{
  "n_head": 6,
  "vocab_size": 23991,
  "norm": "layernorm",
  "positions": "rope",
  "qk_norm": false,
  "attn_scale": 0.0884,
  "bias": "all",
  "init": "normal",
  "init_std_qkv": 0.0163,
  "optimizer": "muon_variant",
  "lr_mult_o": 0.756,
  "decay_fraction": 0.862,
  "decay_shape": "linear",
  "steps": 4584
}
Each number is 500 + 50 x the weight over the matrix's rms, rounded and kept within 0 to 999. Layers, rows and columns count from 0. Numbers have three digits each.

# down: layer 2 MLP down (transposed), 3072x768, rms 0.043, rows 2317-2496, columns 608-639
# up: layer 2 MLP up, 3072x768, rms 0.0852, rows 2318-2497, columns 608-639
down2317:455441483549532480492432517457546575560475443505517461497471559392432533502424540538489515519483
up2318:523603460449430387541597481396470513542560382442530424468542509577496537549463461524576459573517
down2318:484576491478532453438373494470473482513470523527486483482433536477495517492504538459492513533534
up2319:475528519490477438625541478473378474474509455482541581518483580548451508474523589427485403534477
down2319:524462484438563537458446494549507482559546574522505541520487421500477523505485482526395490597417
up2320:449423547502501496575579554445531442396523520414505536454621547508512508520428512539531466519521
down2320:545505511495478403484456440444461489602556441531490521429521462497472513496391522443504457451438
up2321:509454478500447544493530456585497567487479539528456494441484449457543498603488490489439479482483
down2321:588512542508497542422467508409519449555565460444396456527564467547459472513447460449419517579531
up2322:454525578505537486528556522500440477545371548442450580415460567562446498406463478433457493496468
down2322:472555480544588541440448521510473453431559496430452461428522403582587467570521550567589565526417
up2323:502510352460464549516402465558361481482565606474488482524484478467522483448522365534508488538438
down2323:449467413461578475577582412493525445551523464356508445556519571521483478457485554437440532400455
up2324:509436443486536560518499469474454536505401497482509518525544504530490512556440459520509457482508
down2324:562560497444529543431455528491532476517505441490461503487383478426427593498597432447471448518543
up2325:542417546542481519475520543416505547436550390568413585523506544487483529535489459481511494476539
down2325:470486514499485516509483423479480503476492437515535541470498501481602538505459422581547535464533
up2326:502480440560601531356591598563519515590466431471605587413548469460515488461324538411623607382577
down2326:575492585530429523463476549462523401598531473445494434472520449426534421401447561478540500452498
up2327:520460502465553523428514506542391369501492546483525495500579525482590598531610546396457532486505
down2327:475462565516584562450510413502539536478427467496547453482457507477471549553584500525482455504482
up2328:515468534517393439517502541537529559475544493533539491528465585393460540436485481503508483479523
down2328:522484537405462524525559489530510473432543474498429524506507482587475480535523589555519503580525
up2329:461563524561555518566494631520575478426456513507482473512516539493448440522513439473530536417586
down2329:516526486466520454539570396494508509469473517490531510606539483446452560448662437479374426444494
up2330:527557498434506415502576490551456523511451533508447545592444482487541478561553655494438543528607
down2330:466563563441465431494531419566447479357507562455479446480555550528562436457573509485552447471493
up2331:444451553471475500429472441578537557564474482544516534554452504554589583438513481554439454513472
down2331:556511584453446433585628446516489473454584530511518461481586506511475540483519457479483511520525
up2332:508540472477585476385572522558499473576441438488503471469537491511472521528537580552524444440497
down2332:580523478490590509504490488478499416496405533467507466529502520403528633501572465492575523541583
up2333:522466576537649475531477553502379605379605504526464419523636423509399514466481536516527494436442
down2333:444508488490480540534554443527516515488527549466526482496505546525540443503471508532460492458535
up2334:519518513545614510555532477395476533526501465580491442384487594486575570447472515487584527507557
down2334:459554456535522543441459409532549468542473502455402548585471473456443506493561418541459460471501
up2335:555528488499473546573483503453499486491519510552537541502493545563521523492492538424506493519468
down2335:460526479488461451525498473448507563486382514535417533542434493573475460527484508482505490467505
up2336:524481514493389462536424485507431460476452479493473553509456462507477508569527554501452528585500
down2336:487488454550487473499416509574435592536525589507533406515534491443500522490432583530493549535495
up2337:465539473494438514536544553525441527507576488460534419558444475501487507511492462562533393399579
down2337:547538504526551457583527487571470531501444432457519573570514565506474490547545510568494458351493
up2338:462545512473516456556456532482517525469495440551416489459402481515574521462565487582564410518519
down2338:443531468447492496406397357497513556503472573506519483505434572475501596479540543569441520551458
up2339:545496439434515485561522521537481494508511465594452521522468537567425392401538569553394514529499
down2339:479481448601479435419566475499495374471532486492495517567457463526580532461462508499502492558506
up2340:448577390542550471536539488487422539552527446541459460494482495463485510477536536541467499503532
down2340:482476498460441475507460568531467496566535464461422497494534509524515515435513499491539481444532
up2341:431481479473579493530520447550506533485523555475474493587508462531431597454448546504512403621504
down2341:461580505489523525465532482512504460472543465448470500494493510456529479506448532385491520450513
up2342:485496512463424503579491397423460464535505565442516493512423487529478540511567466569544617462497
down2342:486490443559506518534524533427523590511528537493451410515555414437512489508540553455467541455489
up2343:471472510452590519367454443394528479530554524502441446538450475539503465611450545526473453531518
down2343:444505503581618460519477472484559492470491595503529578447543472615552519568545505499482485524508
up2344:373394530529518498465460592459369471499506593537502506553468385564497507501433528334429593487454
down2344:511424452536469511476481429433587559468555628457549437494494555491512480578383507467504560661410
up2345:452510554561558509457544478450617525586457467449498458458506557557520453466469529393518555433571
down2345:507413488457491566556445434481432501510422532472546495487542498474548507473527430458417511542486
up2346:527553481480539581540433487462519486510458507499528545489517452425473530498522557476477620520454
down2346:607535464455583562540542398463471528515569485468485520542492483501449504543502548430509568424524
up2347:504469487528426533591439528501513503458453537526407503458552479537540516557652477503464424483510
down2347:509531548457489583516461440540540475452412541509479489522513468432515435527528468457583597411593
up2348:483577454525501545390494554428486520541429562458534389513550466475434526530525480545487536528499
down2348:545568525376450557387543498521477513517498507414525496595445476627552461400430492554510447476506
up2349:568548481540426495512500488559402437524522531492422427631477538504480524586451497452490497510479
down2349:416513529564569397513456542475453617623546449413549535422494492538502455504520580539455382555498
up2350:466484500599529476518529504566520504523514456478509490436508519435462419513493488595468495438508
down2350:516460523502510511422484444545526477475510535529369517574509498465517475540594523426466540445495
up2351:409534545452507514432460471550510526459532467517460523430549510480441532611485503528492496454451
down2351:567618486532587505470573465491439419458573475428585522478450495412502518545498529466495603534484
up2352:540477508496474551509378606449521504456509565477529471534432525517514511565547487565567486472564
down2352:520513500443488541466417488542551455563538451487526464580559469418461612530579499496537532451500
up2353:465552442518500513415582540480504437449532533453551497517564405530437445483584549454529541442481
down2353:500402570555614536516484496443505413546486506453495417453463489574481605477490480544461423523459
up2354:464513514460531494523488420495421478443476353449366529472422607587568417424478523501587465530465
down2354:529552511507513520509439453516557524394555461510516569486458593502609461437498521560390526456463
up2355:520493455569559529587492478440469479432455493520523578456507531564390526531536520544462408506472
down2355:470494482532573510395551391553600548601529541465471514480478483577560512518435510525549509451461
up2356:418489569540517514492472534539478515503537503452444535525464472458451505438529421462482550527458
down2356:511376517461433448530509470594466486472517538467490599471517502573557537540445421647583354504504
up2357:518554455547435508511435521512493487531510411480497545459550556469572435467515532475517452514527
down2357:551482481568457454488438466487492554488496468548424456619450564510532489457397501593491461565435
up2358:478508542557521470490533564452558512508454576404459450511532471407519497555549436514542467537504
down2358:548478443443462463516511504592464446530473452527586490511430521501523593494594491425457557515437
up2359:523436493424516501464520459460513473517399512497484494499523389536524486480563533595532461489490
down2359:494501422495541613520556563495455405522519523402550377500482482507501548520620548441530524574488
up2360:418449442481477472615492549503536423501496590572410457522422531482528418527424552497516513433506
down2360:521545521526574479497423516527530508518465575473500455597498499452586520547527473534498466504502
up2361:546439469488394555504427532489460495420411442530494452613539519470503515443540540543506574435548
down2361:536464505505534513621547450455431533506494405386534546520421435588530524524507523508413573514492
up2362:461516518445430588530515477396478476447485492535479479568438558495457453453513537534528367475576
down2362:441537575503429417556554566502533415512438443582524489499460497530432546508522512523474470530422
up2363:512563482570482572545519532542442493491499503550403586477501603648513456533543556546556516494541
down2363:493407438561559560473522541504586410499475567554563460453521411555432461497450480482459506507495
up2364:558495497545475545436550515473516407557456489522476437587496609519414495467501442456455510513586
down2364:535468417545460383549452574493509512422460492566496566504475516474511522533499533477551511467505
up2365:514519487503596495532482476550484545567426500507462438460501415474488476476507542483479543566482
down2365:391490511405512470574515524470489551521537528467486502505529496497528494631497467551466437486535
up2366:470534569437442410517588506532428509424430542493530546463518490522464597427511411486548624561477
down2366:423417541544408451484522476461465531593465457527431504481456454561485569564545521527384501435508
up2367:425493534438588492528512456495474532553511527500519548486522588554588502527460569505474629576461
down2367:532461518635506520525581511519481503505461499530367418441459416428529481514472529498498466505554
up2368:448388527458511444638524497475501466538458419528488440483518572534543596528549473500460409471550
down2368:431533579571507485458527486479457452471509424610620409380517558435474586580526460578478553441468
up2369:534527505476504531510610501513561543543491585553407404525515538538464446565535463439503505425483
down2369:413499441516574502500393442510569380482512485451434545565552425517574398456608420499501592536587
up2370:532547519407541442567524538539460515577450588496428473502458532548548462370424498518530460465436
down2370:536508470589435436530553498508466449538544529449421389431539417557479574575516476498528495512471
up2371:431487463476509513475516433467589524507517500540526478506546553474550478490523491470427568488511
down2371:540451493472476512499548540572452482532473504482455483452442512537433494457519489552474588505507
up2372:517490524469492472438530445534470443554500534510461577502615564437433491469479390471444531407472
down2372:606461475526519505460578531513476615488476456475471458580416501409553552518548563551518542510545
up2373:440457505491460409408518495530579510523496477418501526451428511503401527444541523537462510505523
down2373:555496496530447537511529521484482458502475529459482519546467430452582472539477610502458483466566
up2374:495562412488525549538569501462566463539438507544486519598504518493512457544491480436542474399537
down2374:417486485526555552480434469493566442611559489423548397521539583510395466486568566578428513507488
up2375:493481502543342525553455514433472451467464440464580462465455483535497639511519510466506627496471
down2375:490512577500540593371483445524560511471376457436417545487568549519434440447529465596456479470408
up2376:509472485504424573392483507514472599484584415502447540475427514494519517490517522463506535522532
down2376:535445550577411416459558591489487548412533430463610445482521439517548477456542434554508564467606
up2377:531434590441576503519548480537478488553513494550526510407459391505454483534465547522421532442491
down2377:471485530579506536409554476462562545521478483520456406669463464474464474616481498582450529505472
up2378:532488513518441508506478388560500511435425461495440515421384376467520577484521448536488556497439
down2378:494522561446548544526485520519507468576541491496585531553338506458425503555420432480469526514483
up2379:424461541529524458591539607447588460398472411524524531519539529489554516576488528587514511439511
down2379:495500509536680328443505393531498483510599489495421519502447459571540443544432479513407608505494
up2380:655504585434478519455494464520532508508484562575479477663468392455518517571479530494507432562569
down2380:507434547485483484448593516463440551516495468553462463534448396421438434576512448572462542438515
up2381:529441469504508540451508371592473528465476511530529503456472555514440482533512555542514549444575
down2381:439501543565429449449501544418433513508463457486491501508517468416488513558535486496578479454478
up2382:501414508519643469556505498522465543504461488569593475639479511582448463450519595465521495520415
down2382:515530553458534537517506492491549471455469457439449509442444541485455532510393536523563556519476
up2383:478516434520570541516544533534504470492624449509496537515481462483508344524437533541473532526531
down2383:424451534609429474356517453358496549469523441440542476532520476481575440508501448479432519486429
up2384:537487546456533455577576567454506594472528474467479464479451486537477582479453568523540495451527
down2384:493526497464417530463477459509512442481443522392527494545546521459552509551450448449461449525455
up2385:420502497442450566409501463503425518547415579588526447531630499585514529449504557492573549581514
down2385:482588442466446501540562445506524553357552467487486482525481493578461571427561570484484507431459
up2386:432502594460527471474546497480542554459509562390477505467558479478413487434483521542510547493558
down2386:508588571373502514528462478467508501481533513458556483517466510604490474531505505483500538460522
up2387:531374481428496466515425623456540548552491469437505586451514513481524439442564505593382500490585
down2387:564432509486579415579476568451464472549537438514480498511530495452517487580516531490540445482446
up2388:535462546504514631571522462470448488536575396539565524525374412555473541424471497535511553630535
down2388:499532542433505478524519529524405511495549563424454408523425501536503560497349499475518527526522
up2389:461505421440517515490617513556479479532553518568524502433414606493434484500546429532591531522487
down2389:476561530405446467474492501484468447468439501548557392461521516611571524507445569454525471486492
up2390:577523489534524519456528509542405464473502474525591426510502492443466457565466457387499446575504
down2390:482454510468515508488503521558459500456496599505533526396438573517486501437500563431498466522500
up2391:430468381402598467573603448453403555515500438461524480450479450490489533483539491479563520426436
down2391:476556416499475585461566452436508409475480511459445517539513498538536445449574507517500477417507
up2392:500490561495520507501492484512613488477441481498494461430508480533567472474584551540540398478427
down2392:443573559525563478510519509504526564479567600528481526533513633480521437498546498448518454501544
up2393:480508505548502569489473500475551454409463575533651488559459512402457526422494416536418448524472
down2393:410550538425549506573514453489427435560468487498510565456513430461515579529533541557540418498486
up2394:576471558505470470553543499508505527490465512417526494452469527427536516448526585531508473472571
down2394:443550431536454548380554472420558487494488494536559527560480448547396461505489525470520507532523
up2395:565514557440471474530441553524487488496544476529381484528546440534487451590614573467590488494357
down2395:514529540523537562496503529542502505372485566486509537496436510450447533514443585480435510488458
up2396:560420456403531436491509416509522475537435529479492525501327469425460440507550518527569482447474
down2396:576500526509443493449429517393455451489451462506445592530472503477456594528511489567458491457527
up2397:521518424491572442459532354482555499445527485508460572432566394466385542475555582480454506459529
down2397:437489488516442570460511438490493539513533414488528554445498542490615536531486516488498605502556
up2398:419489470610487535511465606464528508561480483548524434525409517494499504507502371524476414540438
down2398:505455487542496461479463456567577546579436524566544445490477395444450535558518498504503483541488
up2399:463397532539434481470382505499544509420466463402459504510403504503464495527501484503485446538516
down2399:377445467560472544497504447542420468498482581477541504465513488484436520501497493531413452459534
up2400:462538549506482491466411548458418521605451407419518536528521506455430522524470475524447525554549
down2400:429462552449452526520460463490559545494425604496615456421546438461440433509558481473499501613409
up2401:510434535541486623490505499459512460559405578451548610464497467547426596530492518559512497519509
down2401:547468577468501599462500577406513474471444537471535547479470526557471495436541426388575481563520
up2402:552557543518552437500500509379463501466536594522452503512571460540505475405512525540557514380547
down2402:527483417603535555540470465536502483491516581491540571545491556485471518545432547493464443422525
up2403:494469540474442493488432546524425498534531530535548527483527530520483448450518439401519482467520
down2403:439506439534459426527510440490497526509536492505517528411538527417542437499546410444526470585539
up2404:479411466458462447477513586518545458509503459509576474478580485468473534495469481488453504471455
down2404:498483380558534570378565437554515481542483493472502515449480488402466405483569593522429397459515
up2405:435400568557459518498505551556535478525479532502446490472579515453523604487457376484522506644452
down2405:507606450570477533485602453424480522486483525491474480560534475554487544420502565513491509573627
up2406:476538588428554584561475530545579420503498455530492478567502480506532425545499478472487505555540
down2406:524461529499482527511474501455518503419518470480531502476491518581576512489502495486549448550564
up2407:515552545483420524507505561536536472497538487448529468410472444520522437568478580575519534569479
down2407:463497535545538518472465453487508533478481469470540439507502558578457425562595501496586579450575
up2408:523501469479422492486572557591503563518524464562459483429479515474583603485481490512601463491517
down2408:499498445536571523529467484449536533449453466512541500509519552517525458495446567514426552555524
up2409:519550516555536381574454489508431493400499516526584447441506536489566513492550423509552473486473
down2409:508483517432511512559540501544577558556483537464537415583534539509518414483555505528586490443531
up2410:474490533461484528484479512528454427524469418439481471389533502459557511444487469575455558488576
down2410:510538517551525519410522418483486533489561554537476574524553486556440463488463613510516470448490
up2411:521456501399493592423556515436494471491504495551454523454521461401503489501534510506551568442499
down2411:505580448521562483509513509519547442499497546453452477500579477515477567518527431407504444455406
up2412:417501422568467562429495633519581409516544569518497440453554519538463496471473474618523553630480
down2412:529505470527499479463582428487501506451477488506440507508554443494484522464510589464505405436454
up2413:498506455429539474471471480501667524486517540474490502463587527412488487473477470450484502498500
down2413:429466444596452420501485500532461544481543538508483570498536489453543554469510578475535519452550
up2414:526410489435412484531440511430540478461608516484488508500574509455562482519538452409436486462582
down2414:558577524410507483514403476500530535477483475563535392494552475460565444539612519484437528501581
up2415:479519517599436543510457522467557486519472536582592487477505483489515441510380493485438489531454
down2415:415455521529590437546493507373516502478570513484455490541577472499404454507453560522454442432540
up2416:539521459515494498452515374547546411495462541562455464510503384459545536506474449481514406550456
down2416:513541516508473536474487535430476518418569559490497457544463480489486493436504540533507512572473
up2417:479456563552536511494513475449523498452598501492547478539514521439400459473491528524495520474500
down2417:586520450470517459512538435626478499461505397528494503511536451585462555435544578544485443536471
up2418:469493511521377421474467575553526544600543459455392427547448487496522526515584472511508474461613
down2418:541493516487549457518470495468513576511497520453449552493462453403329420407380493483481479529553
up2419:637581494466520552542498467582471385494590564607523513485572494535448527554471474456469587482556
down2419:512462456563447492424466489543486512486586539486398560530486555445539474441486515495477397476497
up2420:531496528527647480533531591503573504409338588485468441482467490472476464521566428544471504562454
down2420:548465511535510478518503557446504531457536543614576482458494421461599420541500497598543596560457
up2421:451378488553437436535562494546475514475453535517484440522547519502616500481474405520490550546472
down2421:405383424492492562456571572475601526507504464422463497588464476590425565447605573450526528508538
up2422:405312487500617466461536525438423490520572528436537566505446461510391488465482494493604474481503
down2422:510450540567574477549517484474533533519574706449575595468534537496550546473421431452407608462454
up2423:470509512467505540604455448464468471475483451523567476500393511435486562497494621448439527398551
down2423:483539526442467568551385470437471488459440440577486537473488490468477509533518553474398520514530
up2424:485512520546494528526493458574423449541520461456476467419487433456615513531517507519529464499585
down2424:536454426650511525497482494504475541583436550557419607476406511370562456474501498454547465515615
up2425:374519481423471557540486531586491523504481496513465466456437465457506454532509502443450644524542
down2425:484535525501476455502551491400511498559479463443523537512553510558423488445461542475517436505535
up2426:537438478479567497387516482488456521492576479482592490521578463458463480517494505478506572420527
down2426:522504512444490497516558551440575508442559563550526527538484444596476477514472479518488418549490
up2427:486533484440557558525400499523553428513409502563421475411526557512455545520460556490398508513480
down2427:551526455470469514497499519432501506414573425427546483515479499494548458530393584522602498524452
up2428:528387556509488472446469558493427462528475491513526442459452477498519430459545504499487518526467
down2428:560544521379680480554497482466463581466561520479428458593513451585529496464473486448445473568543
up2429:485526359488495533448528478547440432421500479580506573550505467559467456517464420473472511558438
down2429:476417466470453477544531498455443479519583556493493431490459581467477452519525548503548494469494
up2430:525538528436537464480478554418527603517518494509575534536481480580498591563455485466522497482577
down2430:405498508527460488474563504474493522528487490443597412447467439546525494514472546570410514472480
up2431:529632524413448536554490487495497531489492493456514413480515498547614498498462614502457463544532
down2431:458501518489529452506454539564466560428487460466505528535552450448437454524446512493536533508458
up2432:503435445551541488515550481542507562560420462449517571550543555420488505439536492440487496528568
down2432:445442541517594577511556542445536424619495396520553547494444478461521477492510461529482414524530
up2433:520486478486705379449398471581539544524481536511486427431529566586530553520442501469540482528482
down2433:471419466480560538420435526460533394478500475458539518472478544602416528462445660373450522491463
up2434:591503475484560520540453511489483528513620391509517519389493479505544578496533527514585520501437
down2434:443545493479454596456553438429593501538672526531466530579581441473513551530548510513534427593475
up2435:461573441494513480514476403546498565484489458467582497429440494541490471428537473587444568437463
down2435:498468498512563512552568502523509561535500451453462563514507439458543466545462613466511455490532
up2436:549675482464496461426462533504479546542475584515549442590468510482551511384447575555454460462476
down2436:456528521493582434524472519544528571417482483573530579490462568529503524530650511543472575495469
up2437:552458504492531511437504576438482477528431487481344486596555508501501414522398493522554429476597
down2437:484539540530457447404538485493525499417558546448516427541574536489539540456493518440553444511495
up2438:504517435451558521506469446569474534448538578583533560419474555586538581588405469600492520462580
down2438:537589565535539556505493437558463516430529472439469431561502518447518462521552453543550478514509
up2439:485534460493430509485490545537452500428547532500503522483486523567461475478522523562449575492489
down2439:464450452499514445534553493528518434468480492474529448530473611448545433533469461472461469523554
up2440:506531552464574497533531484429457441443467495491480535539528519485534447470537471463424496502489
down2440:634635417423464419490566547492453480595467555431475572462418475444490550442579567481495521454514
up2441:513505584433494511521512489534432408464526523506486389485441530521468489513517414469488428539432
down2441:513494489436529490569432531443458504493415490489435557550567551481487503525493470547501506472565
up2442:473583545537525389475436479592517406539457467496397509520477448554567452510422523559489517530508
down2442:494485435499473470514526560536517526420543437449454527461427496451530494488550435424490601495557
up2443:507534561521582463505537474556441456530503530457461419510575531503537453412517429441568450504383
down2443:451434609525601477517472528544456523569526491404465602460434481444404589571455338502524541578409
up2444:446433550415561548609477536561503522523536477490511508473476409518506480534463456517440541475551
down2444:546543580506495446500598540511569507540436575451521512414499506498568493501521556496559444539528
up2445:574459497519601542544554459459460496497383423524521538605591529588510537485484453429534492505493
down2445:608445458524519451474521494467443468475511424487470550611504552461629516494427467432482476573500
up2446:416483553447550505502520477551416488394572525490441507538425465550504497507529534504515470568489
down2446:518498508503532502436601557508506449581430487537482521496503495389468489428536464522518569544516
up2447:498466544531506466483524516557498503533529435438475481527540505435599543485490475446484471583543
down2447:461574427540538428488508533577541545456554458492468454499566437530418430515446611472558454498561
up2448:533439447503551541501422540593506495420503424480414562497560538558475523494443509490517436484553
down2448:498629574528472422492456453566602461495525482491590449438524544485467567548441539583518513509536
up2449:517526434491465497557497544483475465508560457528469451481496554495519549469530535485582500546489
down2449:425502503575464496558467422531537532499422459506499460517561451460481460499543450397529478492464
up2450:477523516509565556503583527480504510505501547451492500457481511436466468544490532507540553488516
down2450:450530488488532481508524576401563450481553499405469466486487516599499587499533502560418531600499
up2451:490571449523557457532544484542489466422459469537471446438496547475581517437454574535503517457661
down2451:482478399494475464534447494483539448504590465450436513539478591500503448465618476441424550452537
up2452:485478490533431506547509565503550560512474458569480517469423546449566379546524425550519498522579
down2452:480482465463474536542505443407493540452593439407530564471518469410524419519472495512639498446496
up2453:529482480576634467462480596446549486497531484516492457572483498548523466537490563456507466409517
down2453:487583603505501443528462464609533475445462586543490570506587472402466401515407442642500500458437
up2454:488509376510413536555522460587502458414540550489532497518514563505592546483456553450511540511478
down2454:551529361466546446379522615457469530436477488593552519469489514513544498453499628543420463515442
up2455:522429566494427517519465510447493559519446531474546497492514458481509554505531420489498523545492
down2455:430550511546493439472518518471566447475436597473469393490493542579448488549437457462427485541530
up2456:499538466488519547528452560419490369555465511515484498538590526479373495548458484562414403549426
down2456:427497532505660427490463414534464454519454473501526497543448479503535455423519490553524582501482
up2457:496584548492476537575594424495493418488537505481522478404431517432466502385577537510489457503469
down2457:529452492582549539460505472496563496441520516616459547563462464482455470445548476511452497527554
up2458:583429497451461507460473524547482429538478539448466520447477515476474494473519456533526551579478
down2458:467485516506451441517557476465428511437477491502569560571563495503427477520576564454458468506451
up2459:551463477489628469502560436401575516434402574481400514361428611623471440566409539473553501553490
down2459:437484460405580497524457556548559438478495498350501586557594507525527478527343524513426496400398
up2460:459490525467550568491512432493577560470436525526432447602532537499477418497495526476485513580544
down2460:487537487559546486523474485576510550405578480523537559431577441501505409558501538494505553463466
up2461:481489506511510461444538507487484515586565456621455468442457571500522415415486562514502498455590
down2461:525523502596464538619554360500478541557537439543509477509498487476449496511481464532548576499572
up2462:439494532495479491444443635576462530430553499488529451433560494541475535493475567477540450491399
down2462:476404458447313512448479533493470458461588480494581501542484473481467558464479554444502567513527
up2463:502472576448447513455509412550529519550588505510527514432531410462570454417467477516418558457472
down2463:586408431509500472506524531483444514434498487445471563581501570488545492515503512493502477355495
up2464:530524560506355530457527447451547583562475540603488507644476518521475544506482561492510507492554
down2464:573523512485454632523402501511522570535506455590569502438510577503381562553513428534449537514515
up2465:482518494569499391443559589474547558508442514495577545551469540563561528517536471544484539445322
down2465:442516485489504505426482520549451465539453547499542519469545475454430471619555542434569559516484
up2466:423521437557510592456491470554569462489548460418536492564584575531501563404468500421562586568435
down2466:532471512522508538490434508504492434537442498564519547581523490619468440463540401415608500513511
up2467:482515551534485537470519449429513602555407471441395475537534466513492459465513465525508538474552
down2467:515506453461540488473498514417521452599443500525516520520556482555437516542581415550518545478467
up2468:555509555575491444428575490454460410532546481483581492532532478558503574489576550480516522514510
down2468:519549425392479485451483490507491397460557492490524567514571461439526466577479508441512437423522
up2469:469535509489439538527604514569562505523396447453423549423494496438475501457462547502474543450547
down2469:464588526520442433563543493519530485536456456437460485421523537472449475513480469527550390537383
up2470:514476549504547478500535474478502468578505423513511502501454589515536579496556539484497525504528
down2470:547437486519389490539545478578465580572410479425471472433554438570446543526462538518439472468610
up2471:551556493532466495562581396496580429554540442469488440635504505518511435532516475473476453497483
down2471:519524454461501555464482397519411449532501497419492585478545548515517559533474442475407514503506
up2472:416464539552577498551592536447497464588535489584546501432493542474559405556494448462528518514450
down2472:467477472568498611498526446501457491522471471526567479449527517521565504486504475541465437447542
up2473:533546477533529487432484505522494523484477504540544480454562506433487476489498506421596530437492
down2473:600524509423510527487634511538593576637596406443493439421521449438494507490569570523471422490404
up2474:523552523492523467557510468467473423603522464581453535474505450471530457535437496544542453504554
down2474:481559585620486396443545408486495524475459473399487501493513492494558430535521519535462465422498
up2475:560505491491486432482460534495478507532446480429557485490499560543494552490529473488505486472471
down2475:502464472529559469544531540556439444545483496506488638531489435547461553549588483407404526459503
up2476:543490603470493555566514614524500432495602595452580501534508477535504589480551496518504434542603
down2476:533383425465486394496569524472454565461473383405478573523497485464589490547560479426541513426489
up2477:483496535384532386454460458484453452526515516583530457559423579507586545459599603434539482542450
down2477:503453569426529447552499524487558500603489514566398456521432524635473592494563532524438458471512
up2478:532425410504552518518458478446514506458487490509571500452533480540500458494577481457470485486492
down2478:482531498470475484482442580584440510517508479487549545449464454485489562448473494547520536474446
up2479:520489497525536515500582470507398484517454506589476561516545385480456526485527490536438524440527
down2479:543483487492514494495527582437498491491566593461486538456531594424507512467565464412439590503512
up2480:456481498608525503513462580414450505405536537491567610452500557438456485524488561541399538467320
down2480:509422511458540524496576541538602470468542440447549409509491527610521471478431597465531521509565
up2481:584453540649530523486513460493493466558462504524484536493463463488481517460432608486539580563580
down2481:541551479537573506419445360495490559567495485556532577498377442482519497489401557532488576556567
up2482:512489423455538539457523471521474405489514492459437431530499492537467517561513566480570536548473
down2482:483479497516430490452517495417532514537418481447578464568623484552595429460505514515471430530439
up2483:483450474468581479367401518492556468502548446526488441409502529622453382499431477540545489499409
down2483:463591520561403528525553391516518464548562555519537502558538451442489533490542536441507538560437
up2484:554531442427530453487469556545446488519457563520492522470522464443503456557426454388542565510497
down2484:521558442538550507384450492520553529441522472523510542448477518569406414385422447371541523534514
up2485:454417488381469468456461462482516501617439549480566486531591534452520419531511489575590462463469
down2485:570527563577590554516489452529461476544461449572556487526491471524462451495469558539607528454463
up2486:451560493460447529511479497512459630438499442495444442509527559491597513491484481550466482563478
down2486:434510431469462472398541492502517544546435557527446551500428546543555469469502571504574526506594
up2487:499520481584458550533514452508462493563429464415498450413482495520420542524539563513584502483439
down2487:496531481516448597398482503538487482482640550520488549570519567597578552467502574475421543465526
up2488:547424492528513533460437536486463503554434425482544519461519516512509597540488499460568471518557
down2488:488570472491639471514495582556351605547437495537503449485479560491522554492526496509402562585405
up2489:458525456460600529495463576504490501379520556540504388503449562469471541470558570405437533395458
down2489:520446542538428425446498607491416497519460513512418488524466543376481482538483497512483431488537
up2490:441470475504430541497453508595526428604480457562479492494522584493412597569544412468494487538550
down2490:530493537409461429569521459436447467475541554557463504421505483441496514433589464590471455608490
up2491:493468531446469584461532456516469549486463533534565436450394458482609451513432495490448514447414
down2491:488531520501459597479592522448482472457566519497455454581471530507477557467524514447472481569462
up2492:565474557530502547437482466521547547433459474458475528508441430493575499626484494435477475547478
down2492:574529483525460599444451527529486384554541508508507491506513503505481471504649551485554473587456
up2493:538449565531565446433468560470588557562557484450480462548507528459510471409473558455488493435493
down2493:522470375476473545502464562593409639521591469518495488496567540519494504529586512404493419481560
up2494:516550501554527550508555532560528613451489509419535533565509505515466544498447518515523583489395
down2494:560510391567522452458465488548536493529532582519465477466481458445600483451539568402489559509478
up2495:486473600535624456466588518567475508435482530566569569550495521594508480480544344556547442528509
down2495:506464573506453524488497407424486436437551617422490502526530458649498453491529518548552474544469
up2496:444460520456555535467512472565488447517545462545481483482405493497511487491428532511462576520533
down2496:488512504494415454499550465393483565628503413553508566400517462468491470525537521467448577513608
up2497:487431518515453431432517568460472493500526580509468474482540521525467447423508466493548457534433